From a checkpoint of a small transformer trained on Wikipedia: short convolutions.
Each number is 50 + 15 x the weight over its row's rms, rounded and kept within 0 to 99. Layers, rows and columns count from 0. The size before them is the row's rms in percent of the matrix's.

# layer 2 MLP down, 256x2048, rms 0.0733, rows 0-26, columns 0-255
098:74 54 41 46 72 61 58 98 25 50 42 01 55 38 85 40 40 64 48 40 56 67 71 37 40 47 64 43 29 74 54 58 54 71 49 64 52 47 46 36 37 52 47 57 44 55 29 33 47 29 52 43 60 55 47 86 51 41 46 52 76 54 40 61 60 39 54 28 18 50 66 51 71 58 55 76 80 33 42 46 30 43 46 48 37 29 52 52 80 60 41 28 79 60 41 55 56 40 62 72 54 56 42 49 18 59 55 51 51 51 46 78 57 57 66 52 36 34 41 70 68 70 61 62 67 84 39 54 29 48 66 17 59 68 69 62 42 57 59 78 45 55 51 34 67 31 33 42 63 25 51 42 48 32 56 67 23 55 50 47 52 42 87 49 60 46 68 65 40 23 57 41 55 47 30 53 59 57 62 45 54 65 41 59 40 49 60 82 38 54 50 34 65 60 59 57 44 79 53 61 23 68 47 56 66 63 47 80 51 72 52 61 72 73 60 67 51 43 69 87 43 57 76 68 38 69 52 22 41 25 47 29 68 31 27 39 46 50 45 59 68 30 29 51 48 44 26 65 35 59 23 98 48 57 42 47
098:56 39 48 19 38 48 33 63 58 49 43 61 55 48 55 54 41 53 57 60 68 51 70 79 42 69 45 37 59 43 61 54 58 36 27 49 52 33 59 46 49 26 49 83 56 61 39 54 39 53 43 54 40 70 38 39 25 54 37 66 36 12 62 58 45 50 44 24 13 33 64 68 47 59 74 50 88 60 64 24 48 46 46 53 41 68 19 57 58 52 37 52 64 51 29 58 48 42 57 55 70 55 32 41 48 61 65 42 65 54 54 48 48 40 39 30 65 59 32 67 65 61 46 54 64 37 36 64 33 74 43 45 41 67 16 49 50 61 40 50 40 68 58 41 34 64 67 55 37 24 44 55 47 28 71 64 53 88 63 47 47 57 74 48 14 45 46 63 58 53 45 45 49 51 60 26 61 49 44 30 32 90 50 25 59 43 52 62 41 62 38 47 61 67 25 40 62 56 61 71 61 67 55 60 76 53 59 29 48 26 52 54 54 54 55 61 60 20 62 55 55 24 52 30 37 33 57 18 58 48 41 47 62 38 31 41 25 38 28 32 41 57 76 49 59 66 49 62 41 53 40 52 43 56 36 65
104:41 42 31 69 52 60 67 08 44 49 42 59 49 71 50 33 42 40 61 18 30 69 45 28 63 19 42 45 25 64 35 41 40 39 60 39 48 55 03 59 53 78 63 39 65 50 44 62 53 59 31 26 66 41 45 58 53 57 46 55 44 50 59 35 37 39 36 63 63 40 39 53 56 45 35 48 53 50 61 22 63 41 54 50 52 32 73 58 49 30 43 60 57 39 52 62 44 42 25 63 46 57 46 66 52 37 28 28 97 64 46 51 43 52 52 73 37 57 44 54 48 55 63 76 57 42 58 39 53 53 68 68 54 47 57 48 59 45 46 47 86 30 15 62 58 77 60 58 42 56 50 60 54 51 41 49 46 34 23 52 68 43 53 59 36 60 67 57 46 52 35 57 58 43 51 42 15 57 39 61 29 27 32 59 47 66 26 52 29 56 57 56 61 24 59 80 39 20 56 36 61 39 45 73 56 53 47 14 08 53 44 31 46 83 69 40 45 52 35 43 39 64 27 43 67 69 41 58 34 49 63 72 21 76 49 54 43 43 33 33 37 65 71 42 45 66 39 25 31 50 64 49 49 32 67 54
095:59 45 40 51 36 50 75 36 49 74 62 52 46 38 54 26 51 41 47 24 53 38 46 59 52 48 31 40 45 90 52 42 55 41 31 30 43 66 61 73 50 73 69 43 55 68 52 81 32 36 55 57 74 29 62 40 39 45 30 53 44 46 33 64 56 37 36 36 43 38 41 25 59 66 72 47 37 62 58 25 50 51 62 69 56 16 61 68 46 45 64 51 84 48 80 53 82 52 38 56 22 52 61 39 43 68 32 57 32 75 51 50 49 70 42 66 59 57 26 63 09 43 47 34 61 41 45 33 47 49 34 52 58 22 72 63 49 40 27 53 54 47 76 46 39 34 54 47 72 50 55 58 72 57 52 53 62 32 40 30 54 43 46 39 64 57 61 45 24 28 50 58 56 48 31 56 45 43 58 42 64 75 55 58 57 40 43 47 88 56 64 70 44 52 54 55 62 62 58 35 50 60 46 28 18 23 69 74 63 29 55 27 52 43 57 61 55 38 52 21 33 61 53 50 67 50 34 55 44 49 21 32 31 56 53 44 53 40 47 40 67 34 51 10 36 58 58 77 46 51 32 44 53 50 26 62
099:41 57 38 63 49 62 53 41 56 54 57 26 53 76 27 31 42 33 64 80 60 59 44 74 63 50 65 58 77 60 85 61 37 41 73 61 53 57 12 19 42 58 59 41 45 54 45 41 68 43 44 34 54 48 54 62 58 30 52 17 47 77 21 45 50 64 52 65 48 62 56 63 72 43 34 55 62 44 37 62 26 47 76 33 38 75 76 43 47 46 44 59 37 57 58 40 77 56 47 65 42 58 50 56 49 33 37 21 58 68 57 48 51 48 70 49 33 47 60 54 62 39 65 31 56 65 40 58 42 39 64 74 57 24 33 60 58 69 50 47 55 55 54 33 51 44 49 61 37 45 34 47 53 35 26 44 58 56 45 54 63 48 48 75 37 48 53 69 42 40 48 67 56 71 44 37 54 22 51 61 31 27 48 50 44 80 40 55 48 46 27 36 64 39 38 81 37 26 11 25 43 49 50 53 70 70 24 64 16 73 56 46 39 33 35 41 36 63 44 37 41 69 04 43 51 88 70 51 64 27 60 63 38 54 80 69 54 30 39 92 52 48 25 55 66 46 22 41 54 20 60 31 49 42 69 33
094:47 58 49 49 48 41 43 41 83 29 60 99 48 62 39 60 67 47 45 59 46 30 36 47 44 46 40 51 56 47 31 60 32 51 24 50 57 24 59 52 61 38 60 54 67 49 70 72 46 53 63 67 33 57 61 34 30 50 70 39 29 29 70 67 52 59 45 47 55 64 53 43 56 49 56 22 38 64 59 52 62 40 72 78 84 59 18 37 25 48 55 72 33 47 78 33 59 67 50 27 40 37 77 68 31 59 62 46 53 15 66 40 59 58 14 32 63 62 60 44 31 41 30 36 38 23 35 53 51 59 27 59 43 44 46 52 43 34 59 57 63 80 46 55 44 70 83 63 35 89 44 45 70 59 64 51 86 77 55 66 70 49 37 52 24 47 34 18 50 77 77 41 47 48 57 57 69 48 65 53 76 65 68 48 54 48 71 50 58 69 39 69 65 51 44 56 38 60 68 44 90 47 30 52 41 50 55 48 53 45 39 42 55 59 54 29 45 45 64 52 50 09 27 32 72 32 69 55 71 76 54 36 44 67 71 64 36 57 36 65 47 56 67 48 52 47 56 62 81 63 32 25 47 67 57 56
098:54 51 75 44 42 49 37 69 47 66 46 58 73 34 49 42 71 61 38 55 38 50 38 36 50 37 27 47 51 57 56 47 53 51 45 56 48 06 65 47 54 52 35 61 35 51 58 43 25 41 97 45 38 39 32 36 36 41 78 41 40 17 68 56 61 51 43 52 41 31 64 50 65 44 59 67 48 83 57 50 73 66 45 66 33 39 20 30 77 52 63 41 50 44 63 53 62 66 54 36 33 51 59 57 36 51 38 59 45 24 67 52 64 65 26 57 57 47 40 53 15 43 54 64 62 37 43 44 57 29 47 25 38 49 31 27 46 56 57 48 56 48 47 48 39 58 63 58 82 55 44 36 61 46 52 50 53 51 51 56 51 33 50 58 56 46 36 50 50 58 64 49 35 53 55 62 84 72 30 33 99 72 65 47 39 40 61 74 49 68 47 24 72 42 40 57 27 65 78 32 56 62 38 57 51 45 69 54 54 42 37 61 58 68 76 41 50 31 60 48 36 29 69 61 46 16 34 55 57 92 45 24 56 53 70 46 27 44 43 44 44 31 20 30 56 34 70 80 62 44 49 38 41 58 46 49
096:50 59 37 34 42 53 27 46 69 52 43 56 52 44 42 33 69 36 50 50 57 37 78 50 50 72 46 59 59 56 58 65 34 44 35 49 49 52 41 50 55 40 48 40 45 57 63 53 33 46 63 32 60 57 73 51 37 55 51 41 27 55 59 46 49 53 21 12 38 46 65 56 50 57 79 57 79 94 33 45 43 28 55 65 71 50 33 47 31 39 58 41 56 40 46 21 54 57 67 68 51 46 34 37 43 38 55 42 44 41 49 57 52 60 61 37 64 50 57 53 53 22 44 55 34 51 48 73 52 61 30 47 46 69 55 62 52 85 55 64 34 67 64 42 44 06 45 49 48 27 42 48 76 45 46 52 39 69 76 47 42 57 74 41 45 63 25 52 19 66 55 61 37 58 56 40 83 38 38 20 54 88 60 32 61 54 49 50 99 45 38 56 31 67 18 48 30 58 71 60 67 75 59 52 55 61 67 46 47 14 56 78 48 16 45 68 78 37 43 67 64 58 57 42 23 34 45 32 25 59 44 49 43 42 68 29 33 73 33 57 63 59 54 19 65 67 51 54 57 44 63 50 44 90 44 33
098:76 48 54 52 67 36 91 42 52 41 41 24 38 58 41 79 34 68 49 23 54 48 49 33 56 29 60 41 35 43 43 52 72 25 48 58 44 44 46 43 59 76 47 74 52 42 39 38 36 33 39 56 65 47 41 60 45 45 47 50 71 98 29 47 52 53 60 51 55 35 48 70 74 53 84 34 09 62 59 54 40 63 40 44 33 20 27 43 53 78 48 30 65 62 47 51 47 50 53 46 45 41 68 55 62 47 46 33 95 55 33 57 46 39 38 73 33 44 70 52 41 66 48 55 38 61 59 37 48 09 54 32 52 45 52 37 53 33 43 56 43 19 40 66 55 55 21 65 61 54 63 47 56 49 66 44 45 36 75 34 64 34 44 61 45 53 71 59 62 27 31 55 71 44 47 47 42 37 66 60 69 54 42 62 35 43 47 16 47 44 48 55 46 20 63 81 25 35 46 14 28 39 41 47 63 50 38 61 23 80 57 69 56 34 52 40 30 57 22 37 37 42 46 44 63 46 60 62 42 49 62 52 68 37 81 62 28 60 57 44 50 43 22 50 30 49 50 54 45 46 59 67 64 71 63 60
095:34 42 49 36 64 73 38 44 38 47 51 47 48 48 29 32 70 53 44 62 76 23 43 29 60 30 45 74 41 72 66 72 41 55 61 35 47 41 54 21 58 37 19 63 46 43 60 62 34 59 63 23 41 45 38 32 49 52 55 45 46 45 69 53 56 46 54 36 39 47 66 68 54 62 64 49 56 52 50 68 52 65 47 44 31 66 59 54 43 65 72 65 38 55 76 43 61 69 75 57 51 39 37 37 97 78 48 33 27 57 62 65 51 50 57 41 37 58 64 59 48 16 25 32 51 86 54 55 47 60 40 38 57 35 30 74 30 65 45 32 45 20 72 54 41 62 74 43 39 30 82 35 55 40 56 71 44 47 81 74 49 31 37 21 46 25 35 51 51 55 65 45 47 39 71 44 67 52 58 43 61 48 79 42 26 48 38 60 26 51 39 53 65 43 30 19 21 42 65 77 82 59 38 62 57 46 48 48 41 34 31 68 48 82 42 51 55 21 51 66 50 44 64 56 48 25 28 37 54 94 49 41 47 75 65 46 37 51 25 54 49 28 81 40 58 48 71 63 70 54 33 40 78 34 56 45
119:27 33 44 58 60 74 42 40 79 54 45 46 58 37 41 25 52 62 57 68 45 36 60 47 38 41 37 96 38 45 56 52 45 56 78 46 47 35 48 37 55 54 54 69 42 51 61 47 38 55 67 36 61 82 31 46 38 30 51 33 37 51 60 65 45 78 49 48 42 52 80 49 67 64 73 54 39 60 21 39 51 65 60 76 58 61 40 65 61 40 83 46 20 48 74 46 31 86 39 49 64 53 54 41 61 46 65 40 29 59 54 66 65 59 46 64 60 42 59 46 40 34 27 56 42 60 62 52 60 42 31 29 57 38 52 35 62 43 74 60 35 47 22 63 46 75 48 49 44 25 53 53 54 42 50 72 42 43 90 57 55 41 40 58 50 29 40 76 54 64 54 62 57 47 65 67 55 36 62 49 51 79 76 48 31 58 53 65 51 37 40 29 67 45 30 56 20 44 51 53 39 47 45 40 60 73 74 45 43 26 48 80 61 59 25 65 46 45 68 67 44 48 49 69 50 35 55 45 65 56 52 34 66 48 45 74 32 71 28 60 56 35 29 37 66 37 69 61 54 33 48 60 55 47 70 74
090:27 30 57 28 46 58 66 45 72 32 54 23 50 52 50 38 57 33 72 27 65 40 02 42 44 21 36 55 36 62 14 40 41 52 58 45 57 46 53 45 78 52 64 22 57 53 47 45 49 55 35 55 58 29 56 49 41 52 44 31 49 42 43 59 34 38 28 71 58 62 26 30 34 46 53 53 11 36 39 42 29 51 42 50 43 74 59 47 45 52 54 54 45 53 65 42 52 58 15 20 26 52 63 52 69 62 61 57 74 73 69 29 71 51 31 40 48 52 42 39 35 45 52 42 53 53 56 47 59 35 48 58 60 23 59 82 61 39 57 39 33 37 25 56 40 74 36 55 48 42 36 69 41 54 47 26 47 48 23 20 60 42 34 59 43 39 47 63 29 37 53 61 60 50 57 28 45 24 33 70 60 35 49 50 50 40 65 45 46 57 67 59 64 41 42 60 42 34 64 21 27 48 31 40 44 50 64 57 51 55 42 16 47 38 56 27 34 42 50 36 36 49 41 41 71 50 47 65 63 45 49 43 25 49 48 60 44 25 56 65 22 39 00 29 47 44 50 54 59 54 30 35 48 61 29 65
095:27 53 39 39 46 51 69 33 51 73 65 52 35 39 39 35 21 10 45 55 63 39 46 36 62 54 40 85 59 23 76 63 72 77 80 46 58 47 35 63 44 61 60 33 66 47 39 64 39 58 52 36 47 50 19 40 52 50 35 35 40 26 48 38 58 58 38 56 36 37 39 31 71 57 47 51 61 56 40 39 58 49 32 56 71 69 29 40 37 58 57 62 43 50 61 51 50 83 50 79 39 58 54 51 54 56 37 19 56 70 45 16 60 55 36 53 59 58 11 71 52 65 45 45 65 37 63 37 50 16 50 54 59 97 38 45 66 55 48 55 30 37 51 22 33 42 40 50 62 30 24 65 53 28 41 59 51 17 64 76 62 45 51 77 43 51 58 56 47 71 58 23 57 52 73 58 45 67 72 56 64 44 51 49 45 30 30 31 50 54 53 40 47 28 43 49 45 31 36 49 50 41 41 40 40 66 36 32 43 46 51 52 53 49 63 70 36 34 46 47 43 56 52 69 68 41 53 57 52 35 47 59 64 48 45 51 60 49 45 37 67 56 50 32 34 51 60 55 66 54 44 49 40 62 38 74
107:52 54 61 66 32 45 41 83 36 56 51 77 49 47 64 32 29 39 71 50 49 57 51 35 42 45 58 44 80 34 81 53 36 49 43 10 54 27 39 33 55 52 26 86 51 48 27 42 44 55 50 38 66 43 39 50 35 17 42 35 69 56 37 47 50 52 43 64 37 66 24 63 09 13 48 42 37 63 64 45 54 56 58 41 31 63 40 47 12 25 62 57 66 42 46 29 28 42 02 71 57 66 50 38 47 56 53 54 49 68 43 40 43 47 38 74 64 55 58 09 56 78 60 46 78 39 64 53 57 34 42 41 49 22 57 42 66 44 37 57 49 61 49 32 22 61 28 17 56 53 46 49 43 41 61 42 36 69 36 58 29 62 60 45 42 15 77 71 31 38 52 40 61 43 40 62 47 79 59 28 45 66 47 48 51 49 45 48 99 48 53 54 48 67 63 31 62 34 59 69 46 46 64 70 51 34 35 68 66 37 50 45 58 44 38 44 50 72 42 63 46 44 46 45 56 38 57 79 34 26 40 46 37 70 50 29 39 52 85 68 50 44 37 45 46 41 57 67 48 37 72 65 20 48 32 77
099:51 73 46 35 76 74 49 55 37 73 40 69 61 61 61 40 53 66 58 55 42 15 72 26 48 13 39 58 58 29 91 70 57 78 44 52 53 29 68 46 43 19 12 53 58 56 46 46 54 32 58 84 27 32 73 54 46 18 75 56 67 36 55 67 60 56 46 40 27 65 67 63 48 55 43 57 56 58 75 33 50 51 40 83 75 42 24 42 26 54 79 61 67 47 58 51 62 53 48 16 94 60 45 64 50 57 34 59 45 62 57 62 60 53 38 63 35 62 51 78 62 62 56 39 36 60 51 46 84 50 59 64 69 52 57 53 56 38 34 53 50 52 66 67 49 44 22 37 53 42 31 50 27 63 73 67 68 72 74 89 45 40 48 42 38 60 42 53 88 39 49 50 51 43 55 56 46 44 51 44 43 27 54 44 38 34 58 36 33 52 62 52 53 66 47 64 30 65 52 30 39 55 39 52 51 70 52 43 54 35 30 64 38 41 69 53 56 63 67 29 51 50 67 53 73 35 61 80 46 45 33 61 27 57 34 61 71 25 51 36 60 39 45 55 58 46 56 66 40 36 35 66 35 42 44 48
105:20 51 58 39 57 59 49 57 69 39 52 32 56 63 66 56 64 75 49 35 48 30 50 65 23 55 42 57 24 25 73 67 24 81 68 61 62 74 46 25 59 54 46 46 49 50 58 38 69 47 70 64 57 28 73 71 55 62 45 64 76 62 67 59 39 63 42 36 23 70 46 47 53 72 40 63 47 60 56 51 61 59 55 42 55 69 54 73 41 44 41 44 53 36 69 69 71 60 51 46 68 45 34 52 43 86 34 78 56 35 45 59 59 67 55 59 64 51 80 30 57 51 62 35 26 46 57 52 34 61 74 59 65 78 76 44 64 52 54 43 74 66 45 73 65 79 69 50 71 53 55 59 03 63 49 29 46 68 41 17 61 49 33 59 48 52 51 39 51 76 62 62 52 41 55 60 49 47 59 56 49 48 78 36 49 77 65 69 57 51 56 35 64 57 69 63 59 62 61 69 28 22 64 48 35 44 55 35 75 65 42 48 51 65 45 58 59 54 71 52 52 68 47 23 32 54 72 68 59 21 52 65 33 33 49 67 72 90 75 38 33 59 31 57 60 34 67 36 53 49 45 63 43 50 67 72
098:73 33 61 48 36 26 35 45 33 48 63 39 62 50 48 56 46 54 54 26 58 63 67 36 62 56 55 56 71 52 57 48 40 54 41 73 49 72 27 54 58 26 47 55 33 57 60 46 36 50 44 52 64 39 37 77 32 56 45 80 44 65 51 19 71 41 82 46 27 51 56 55 52 64 63 35 65 31 52 54 60 63 49 43 51 77 43 33 51 31 38 31 46 40 56 50 43 12 33 63 40 42 45 65 51 34 51 54 41 33 49 23 59 45 76 69 68 48 45 40 61 51 58 70 77 39 53 43 54 85 82 75 81 57 51 35 60 56 50 72 44 53 43 57 27 47 46 56 55 59 68 49 39 55 23 31 52 58 55 36 43 40 38 56 49 62 31 62 57 34 44 31 53 52 44 34 43 57 48 65 32 73 40 17 43 52 37 61 24 32 55 70 47 63 75 29 59 86 58 63 64 72 57 71 46 39 25 23 66 59 56 62 55 70 50 26 51 54 14 28 36 37 21 64 39 52 47 18 34 53 33 59 42 68 43 41 41 78 34 34 40 24 53 47 66 45 40 37 42 31 28 37 55 45 54 67
098:72 37 49 43 24 51 13 60 48 52 50 91 51 62 51 22 72 58 64 22 44 57 62 53 40 81 59 42 44 58 60 37 46 34 35 40 46 70 45 21 50 48 58 57 53 41 55 36 71 41 49 81 61 39 46 33 64 48 43 65 68 38 57 46 40 49 65 64 67 70 48 45 17 48 59 51 54 62 63 55 44 62 19 47 47 63 39 58 52 42 66 54 38 60 33 79 49 74 67 63 54 42 40 53 59 66 38 60 72 51 46 47 45 70 42 42 52 55 21 55 54 71 35 65 16 54 43 51 33 61 55 47 49 91 29 53 67 48 54 69 47 56 52 59 54 61 78 56 54 54 47 61 37 62 69 47 51 54 43 54 40 72 57 66 62 42 36 22 74 21 42 49 55 48 28 50 50 59 45 36 51 70 51 46 18 73 80 44 43 57 57 17 45 60 51 39 45 77 36 71 54 42 54 69 31 49 36 73 60 52 47 55 70 71 70 57 59 56 65 46 43 47 44 21 51 50 37 01 62 56 46 49 54 68 48 54 53 65 40 58 69 89 58 32 44 72 86 52 68 72 40 46 62 45 55 38
101:69 61 67 49 29 71 40 55 64 51 47 05 69 30 83 49 58 61 44 45 42 43 55 48 60 50 69 38 27 46 49 34 77 54 30 49 55 55 61 53 43 34 50 53 55 49 56 63 65 60 42 56 54 39 61 73 35 50 50 51 48 47 75 54 29 54 52 49 52 45 34 29 46 34 60 56 36 62 46 46 66 51 47 25 47 68 42 55 55 24 34 23 25 32 38 46 31 47 68 34 33 40 72 53 65 48 55 67 47 64 83 39 52 52 48 62 25 60 62 73 65 50 50 54 74 47 61 60 44 66 87 68 73 62 85 81 51 78 82 32 67 71 35 43 32 35 44 61 42 48 62 54 50 73 58 64 45 44 52 41 35 35 55 37 46 30 70 50 43 75 46 73 56 60 39 69 39 39 43 52 53 27 36 59 81 50 64 30 21 49 26 42 61 52 62 68 64 88 50 30 35 44 52 63 32 46 43 45 49 23 37 61 51 61 42 39 42 32 63 42 54 60 47 75 55 47 39 57 31 35 42 34 49 16 22 34 70 43 38 69 43 35 48 54 56 57 54 51 46 54 90 57 65 35 49 52
092:42 50 39 46 69 75 67 63 49 42 50 30 62 22 38 64 81 34 75 61 42 32 72 32 55 63 26 75 53 65 47 57 55 59 42 44 47 28 59 60 60 65 46 37 62 52 51 67 49 51 37 35 62 49 53 55 52 46 43 50 31 59 49 28 24 55 56 65 56 57 45 21 60 57 64 57 41 07 58 16 35 63 50 42 44 37 63 61 28 72 70 45 21 46 44 53 68 53 41 42 62 58 47 53 99 68 49 38 58 84 37 52 39 57 22 21 48 56 48 45 47 29 16 70 47 41 56 50 42 32 64 62 33 49 83 13 50 62 35 58 49 55 53 68 61 53 81 38 52 54 70 61 40 38 55 71 44 65 76 60 60 38 45 52 61 46 60 56 40 65 36 32 40 51 50 43 51 54 40 43 55 80 64 38 39 75 53 56 37 64 46 68 42 48 57 51 41 46 72 35 72 44 48 21 61 64 56 36 66 37 54 55 35 62 30 51 55 50 45 37 50 64 63 55 34 56 83 53 51 23 45 34 35 29 34 57 43 57 44 63 51 46 84 39 55 59 63 55 57 72 38 32 81 52 34 21
103:34 50 60 50 52 46 69 93 61 52 53 19 47 45 62 43 66 46 56 57 43 49 43 58 31 64 38 68 49 43 40 45 53 44 60 34 51 40 59 56 50 50 44 52 60 40 48 40 49 22 31 49 47 83 62 46 43 70 45 56 32 55 51 69 72 45 49 52 55 80 68 41 38 44 62 55 40 56 79 67 26 58 46 79 62 66 49 31 48 18 61 61 70 63 76 62 63 65 72 66 65 59 68 65 30 48 64 48 49 52 56 47 49 41 19 82 37 50 93 42 37 53 61 53 60 49 60 73 78 70 61 75 40 48 69 58 49 29 41 69 25 26 27 59 59 74 30 41 51 99 45 45 34 85 47 43 72 48 22 57 61 54 34 60 52 52 30 71 31 37 58 56 55 65 56 62 61 52 20 55 42 74 67 41 62 25 83 45 51 54 49 48 73 53 60 73 59 34 76 71 26 79 76 78 47 55 63 63 56 66 47 91 55 44 43 23 45 56 60 69 55 45 39 36 68 51 68 41 63 56 35 55 93 37 57 52 51 67 92 52 41 21 36 61 50 45 47 34 43 50 44 40 38 39 60 69
102:66 76 38 38 60 33 55 54 39 49 62 43 45 54 44 19 39 61 21 62 45 57 48 62 50 56 61 46 71 54 68 41 42 42 45 43 53 44 48 37 53 49 28 61 65 52 62 53 35 45 51 45 30 39 79 50 44 44 75 56 47 27 60 56 70 61 49 50 53 35 45 35 53 55 82 21 24 76 61 45 37 44 28 39 49 25 34 45 54 50 51 45 43 31 48 47 41 55 42 33 32 48 72 45 60 12 34 74 51 40 44 85 64 56 29 92 65 61 46 45 31 34 76 47 30 64 42 59 57 76 51 21 56 58 38 66 33 43 72 59 00 53 54 53 55 38 31 36 45 55 41 32 56 34 44 50 65 34 72 60 47 35 63 66 70 60 50 19 49 43 42 78 57 58 52 49 39 57 49 49 58 67 74 40 47 37 25 72 44 70 59 44 60 63 45 32 38 52 50 55 51 41 49 76 58 51 14 77 35 50 61 58 53 48 42 54 46 27 45 39 50 01 41 46 63 24 36 57 63 58 51 46 61 35 60 61 59 50 41 75 41 44 39 36 35 42 44 64 60 65 64 51 34 39 55 80
100:09 63 69 15 39 51 68 63 64 61 48 51 87 83 51 27 64 21 76 68 85 50 54 34 53 58 79 61 62 40 53 62 47 48 56 51 30 34 43 47 71 59 26 46 63 58 51 26 44 48 50 55 45 42 36 56 45 50 55 60 53 42 44 56 70 85 71 43 37 34 33 44 63 42 69 71 39 50 43 21 48 53 45 50 52 50 40 11 58 35 65 68 63 54 66 48 55 37 65 44 52 37 59 49 28 56 52 12 54 43 46 43 37 66 51 11 36 67 30 56 58 45 73 50 78 51 68 50 49 48 52 48 74 50 36 90 47 51 35 48 44 47 71 68 34 77 57 36 68 69 45 48 77 81 68 38 59 58 42 35 44 55 29 68 62 31 31 50 45 29 58 65 47 65 55 40 50 63 81 64 21 67 69 50 18 67 28 39 54 47 28 66 58 59 39 57 34 79 67 42 45 71 56 52 43 36 54 56 47 59 52 58 64 44 72 63 52 52 50 50 56 37 40 35 37 67 64 42 52 61 79 41 74 28 46 56 54 47 66 69 84 60 64 47 52 51 56 41 60 28 39 39 31 47 79 42
096:50 58 55 78 49 61 43 51 71 07 60 27 71 66 65 44 82 52 78 42 31 56 53 80 62 61 80 51 38 42 15 69 56 42 19 55 29 51 49 53 39 63 48 21 57 54 68 50 64 65 51 52 43 44 55 27 46 54 48 23 11 22 47 42 40 68 54 68 55 32 40 49 54 65 48 82 52 65 77 58 51 70 68 58 56 50 35 66 74 49 62 23 62 43 44 56 81 52 56 57 59 40 73 24 38 67 42 28 25 35 37 41 48 69 53 30 79 48 43 14 42 52 44 45 57 45 49 41 28 34 57 60 61 40 60 53 22 30 57 32 59 54 40 65 69 53 43 57 45 41 56 55 45 73 34 55 87 72 38 35 46 60 49 30 66 59 57 52 52 78 57 49 51 50 60 62 33 49 40 44 56 27 57 29 52 52 69 55 45 43 38 58 55 34 51 75 24 85 32 42 75 38 28 47 57 09 27 67 60 47 64 46 44 79 58 53 43 38 47 35 52 59 24 70 38 43 69 58 43 33 71 10 63 45 42 57 33 01 40 40 21 94 62 46 46 37 75 56 66 57 73 55 59 41 65 65
105:51 58 44 52 74 33 50 60 47 51 42 69 60 49 24 63 33 01 79 14 43 45 42 39 04 65 43 42 42 45 44 48 45 45 70 26 41 55 54 40 43 54 47 60 31 52 58 63 57 57 46 41 65 44 54 46 74 21 34 67 57 58 29 56 60 50 69 38 43 65 44 12 25 44 66 42 50 51 55 65 56 00 61 35 43 68 34 60 48 39 35 39 29 73 51 71 44 43 20 77 52 48 50 42 69 59 30 36 22 61 37 27 50 48 51 55 00 50 10 25 36 41 50 60 65 30 34 61 60 45 55 30 52 69 34 22 36 60 60 67 31 55 35 60 07 56 48 64 29 80 50 64 33 61 47 43 80 63 64 48 67 57 41 57 64 26 57 78 62 41 53 75 53 64 45 56 50 37 41 63 62 53 62 19 45 66 36 63 58 43 31 69 54 52 50 50 39 54 43 45 62 87 53 51 53 49 42 69 38 63 52 37 49 14 23 49 56 64 64 38 55 33 40 50 68 39 53 37 67 36 49 57 18 58 66 53 31 26 73 60 28 57 53 19 37 49 62 67 53 33 42 41 54 51 43 63
099:54 52 58 21 52 53 31 45 57 25 62 66 51 69 44 45 49 52 67 55 43 49 75 68 40 66 22 60 56 43 63 44 61 23 01 59 43 45 37 40 61 58 61 59 49 47 37 54 41 56 33 34 21 58 63 52 45 72 17 75 34 38 59 48 31 57 52 51 56 58 68 46 37 42 49 75 39 84 46 26 35 84 78 47 66 48 44 48 57 45 67 54 56 45 43 65 39 52 55 49 74 37 49 06 54 40 22 33 33 49 53 61 48 65 41 51 43 48 21 20 51 61 55 09 24 80 75 39 58 58 41 54 56 47 43 16 48 45 40 48 43 64 66 54 75 38 29 47 65 45 66 24 30 35 61 57 42 24 73 57 60 41 30 45 17 52 23 09 37 74 30 13 60 37 42 54 37 64 66 53 46 37 64 35 39 46 38 47 52 49 45 57 21 40 47 75 52 66 53 77 50 52 52 51 53 55 44 53 66 47 61 70 51 76 53 52 42 34 52 48 52 53 64 44 27 62 65 38 50 62 29 68 64 48 38 54 47 32 47 34 40 67 36 44 39 38 73 49 69 42 29 73 58 60 58 35
102:48 47 74 23 29 57 43 64 44 40 35 54 46 43 64 51 32 42 32 19 35 48 57 38 38 39 37 73 30 49 63 45 60 77 21 41 55 53 39 63 54 32 21 58 55 55 35 59 41 17 60 31 20 46 46 36 21 34 39 38 56 58 21 65 46 62 56 26 55 52 72 59 37 68 55 23 51 51 58 26 40 40 45 24 59 43 63 35 32 46 35 50 26 38 44 48 41 65 38 41 59 61 59 33 16 93 32 50 52 24 33 42 45 52 51 74 21 34 42 66 47 31 46 44 46 43 57 44 41 44 36 54 40 29 66 27 45 59 75 31 36 72 57 62 58 44 70 59 54 64 77 39 34 35 41 37 15 35 65 69 47 43 59 43 77 34 30 55 40 52 46 46 48 48 79 53 46 74 57 46 48 57 32 53 58 02 49 42 57 56 59 36 11 64 49 46 47 45 80 59 51 42 43 47 37 51 59 58 42 30 45 43 56 27 47 48 62 46 90 05 39 59 49 61 40 55 37 42 45 57 65 38 12 51 29 47 65 18 36 49 55 35 66 55 66 63 42 49 52 71 55 29 34 38 35 76